python train.py --activation="swiglu" --rope_base=1020.0 --rope_fraction=0.5 --qk_norm=true --bias="none" --parallel_block=false --init="uniform" --init_std_qkv=0.0607 --lr=0.0024 --schedule="wsd"
Each number is 500 + 50 x the weight over its row's rms, rounded and kept within 0 to 999. Layers, rows and columns count from 0. Numbers have three digits each. The size before them is the row's rms in percent of the matrix's.

# up: layer 9 MLP up, 512x192, rms 0.0843, rows 34-47, columns 128-191
# down: layer 9 MLP down (transposed), 512x192, rms 0.0791, rows 34-46, columns 128-191
# gate: layer 9 MLP gate, 512x192, rms 0.0871, rows 35-47, columns 128-191
up34 102:386523498505550555597475542503523473475571469517503484504533458412498490481518527547443514455577545492529522545492548502415493470425512501451431420529578576491576552474499445539507522487455448
down34 112:488487556473434494541565509482506455595463528475574433470500444424592522463488484465498446462611568472591550508459481474464510496453544530421306479545464573481460542474467517578493535557566502
gate35 096:462551551552368551475511467544431447458536492455571588461463545463486554482528528542486491524474522533465452533365542540473475459496466514529467513540593464492558533536467532556518518490508519
up35 114:534456525406523389526468427400585457526470542544439491438535526516433469504530500486493512515525409455616472563467470497487590514504540450564643530476491584598465473509498481511482463537549419
down35 117:459566469573449573494515523524406521435478492466534513466461528479500599523481512541421454502516563494482491466444525521538439411506408515500381511519461434443541526516488527550591561451510571
gate36 085:627619496460561509461515536488485604470456413517452487451481512436479554602578531523548524447484447506356570491482485497506436546489429503529516518464575522450543489461539536592456413454524464
up36 082:371422502422506501471467532525611405410401477453491520470438421551567471472517519501471402538479427446513543565514509563489489582424522564478469488474569492465493601558452560529438555594509509
down36 092:490547497444465468500536602508469509531447557548491517575531424416511505559481457489484445554520544528292449453427558539488591502483479484553527477428484468499523600485471529505500453492358510
gate37 122:503475468483481548516441573477487557493528501508449450504505515507541536469500542485463477496429549527462469456554519607496504561514540560527430534544457459493559338459457489563536600555506449
up37 114:529538496530473509436560513530514446451497488549463537451406488439510527545554502469469485578472470546463463587484460480527474456446515468433549516591552574524399507482571515500535497626426455
down37 099:545508527522539528578493461592484485497466443595443525515405463434473471509495495484464481591459439457394581513589473469512565501524583479517430438499536526534474611467569480487492326441497546
gate38 098:524488602485528499519532504437483475477536410504523443438562490548536599513513391463519486501555503431410427504441437404499519476446473581422600518488434590518462508461570563514499548433436524
up38 102:453544448568523550527514457440519499488614512541492440521538514532516492464555447561610482495551498458511519585545561534484461592509481618494441489480577560499483468521519479519490507402500588
down38 105:624472450458471597547498618592487526466500531505464526524465444495485457558519554563518520496437472426560638475514503507485445465344481502556581535539496430564528432541506532511503532451517546
gate39 100:513500491453591518461514471500453464450503482501493508372447434429547529500494366500456556526530601446516523485518477550465415426418529392600479528566427420469561506475537536459541527453508479
up39 105:511465485516450416523489528467557526560467484459399547474558525482596527430458541470499512473419504479416433516479544471503463435470562464524576553404515521442466457402496505516525464478488479
down39 100:535518481431495435508456525469475483538485545502617568526521527524458546450483474489439562420513484490442411509399454460459575399474525500478553543499547457406558435563464503512560412519416471
gate40 106:435517500500392507505543569496499497469533484526545564489459510437500450540545464512473415458498431452426578436525527410517527540436396551527531468509463460668470530459518426505461574427499518
up40 099:501558535478453517511528495536439549526495464545497543552565512495470506468523403542575442475468471534499544531497465559540497535560523480533474449551592378462549448506545535464500584526527486
down40 104:587503533503508448395423613467649463469550532519483532420522580506532558406539566454520584534535472549624459517464397443447512568492486523468458507507534558431527574521486488470431539531526525
gate41 099:526489437567384488474429404528488482508556483507645544551406475547457460501414430474511501460564532491464506574575513471576533497513535532542493408497415595472465580500438505467587532456516487
up41 102:525507504493590565518538482476527529467577536503493538501511526520401468529496413510416515474480552461504552485527620549490574557606522454471362496584485578529544549541520551406549480467536415
down41 099:452451460520483447508573528485474483488544587532461598568479435503474488466410514527432413510502465570419440422472585569584526439504492492525475544537545501414522401460462529438450475490444508
gate42 095:497480392491525514526460465520644414501487500488561503473491518490499432452510550474529491463565573533482479476422468456496398456599402494517509515415549522514499468417508565538476566450524488
up42 095:496446477516581463433529526484449495492491514586504555433506523528456496527478449492551480449513507496562439495433440503542517424465410453521423608492447463493529507551437485454571596428458454
down42 099:535472529519503558589548616488531435453451463399467481448480433528546580491458483487516421431560428423493547421508472553477451455460424573437474441429631542428486528377404532445460498497452519
gate43 112:501466507399417531433513528541478392547476499563509534516472484562487508517518583562489495527511488466484663574509435471534499474510459471530532448479464568446513522473575521436489474577538571
up43 104:488490386536566505495562557546580525514441570490502559447478425435529469556534538482506566461580558512499404550488421507439530448539573562542562463547483464549475496495441477449414545465511417
down43 105:430497611609431456484548542504495417505512554479504391468430473491500514393557412474393463490540485497445563541528405550579506469465511570426591552478549475547570538538651527555537478495475512
gate44 096:498494455487491483511394500591386604428525513465547510470547456496484497551464487565480485588546525499465485516475453535529482506451525465479403522483521497492505519506529552502500496577486464
up44 097:488578515516472435478506475521446543468542550439542526424520435525527389586494548524504470475381555544530444434450575550457484485451472511551496496558464502551455464511444422521468463571486522
down44 101:458527515632536485520498405492460445558505510527510446481446560571619556409542469496548585433565491523585568491534501566508481471436424451503561549542438549474565453533515459502579572461436465
gate45 091:485461498555503489501483509479510402493457356450469456507466554441557458588517525585547430418482492495542487525464433442547523506526482508506522465494502527551517421488472465487498503472446515
up45 091:486568577478596485532518499486475502557568572455515470498489386506529384575476481573484569479497552477507476476483533433559430545578500498435530560458495552409521485487473504396549482520461415
down45 095:544430460543384509425509535455457505593526535551432524441557481455447585461422490490481557424490463484552529425538531512416512410452567481526500448500453500505529594472554507429514507542575523
gate46 086:505555490461485402502546496493517441512561465449506519590551565466562517544505478419497459519488530445452574472486503563473546600436488493541487474462455557535502404537506485456448451504555446
up46 092:426444488536521537549470515585557483438470531541519544524525495460441482531526599509600529477423502460491500588469501472514475477531519486475456479541463461508499600402493494449547415510470458
down46 097:465521477460519557435520467474541552491445480524443488441516565474452491566579543467449507570475377460551510549530614502511449525516488527504498462504448469597490531614487497444553569492449479
gate47 095:490435492536479546577393536526457498449431490513559497545530528558541617444579519489501498544491458488428499558515511551531499567416447525525426573552454518423441509488600551562451504455473516
up47 094:522500535457457523499507497544544557573547524451557471490597525491500464518427476427556469528541463534489531609577562535474401441483505415615508457575560561577513447415529542487537597587556534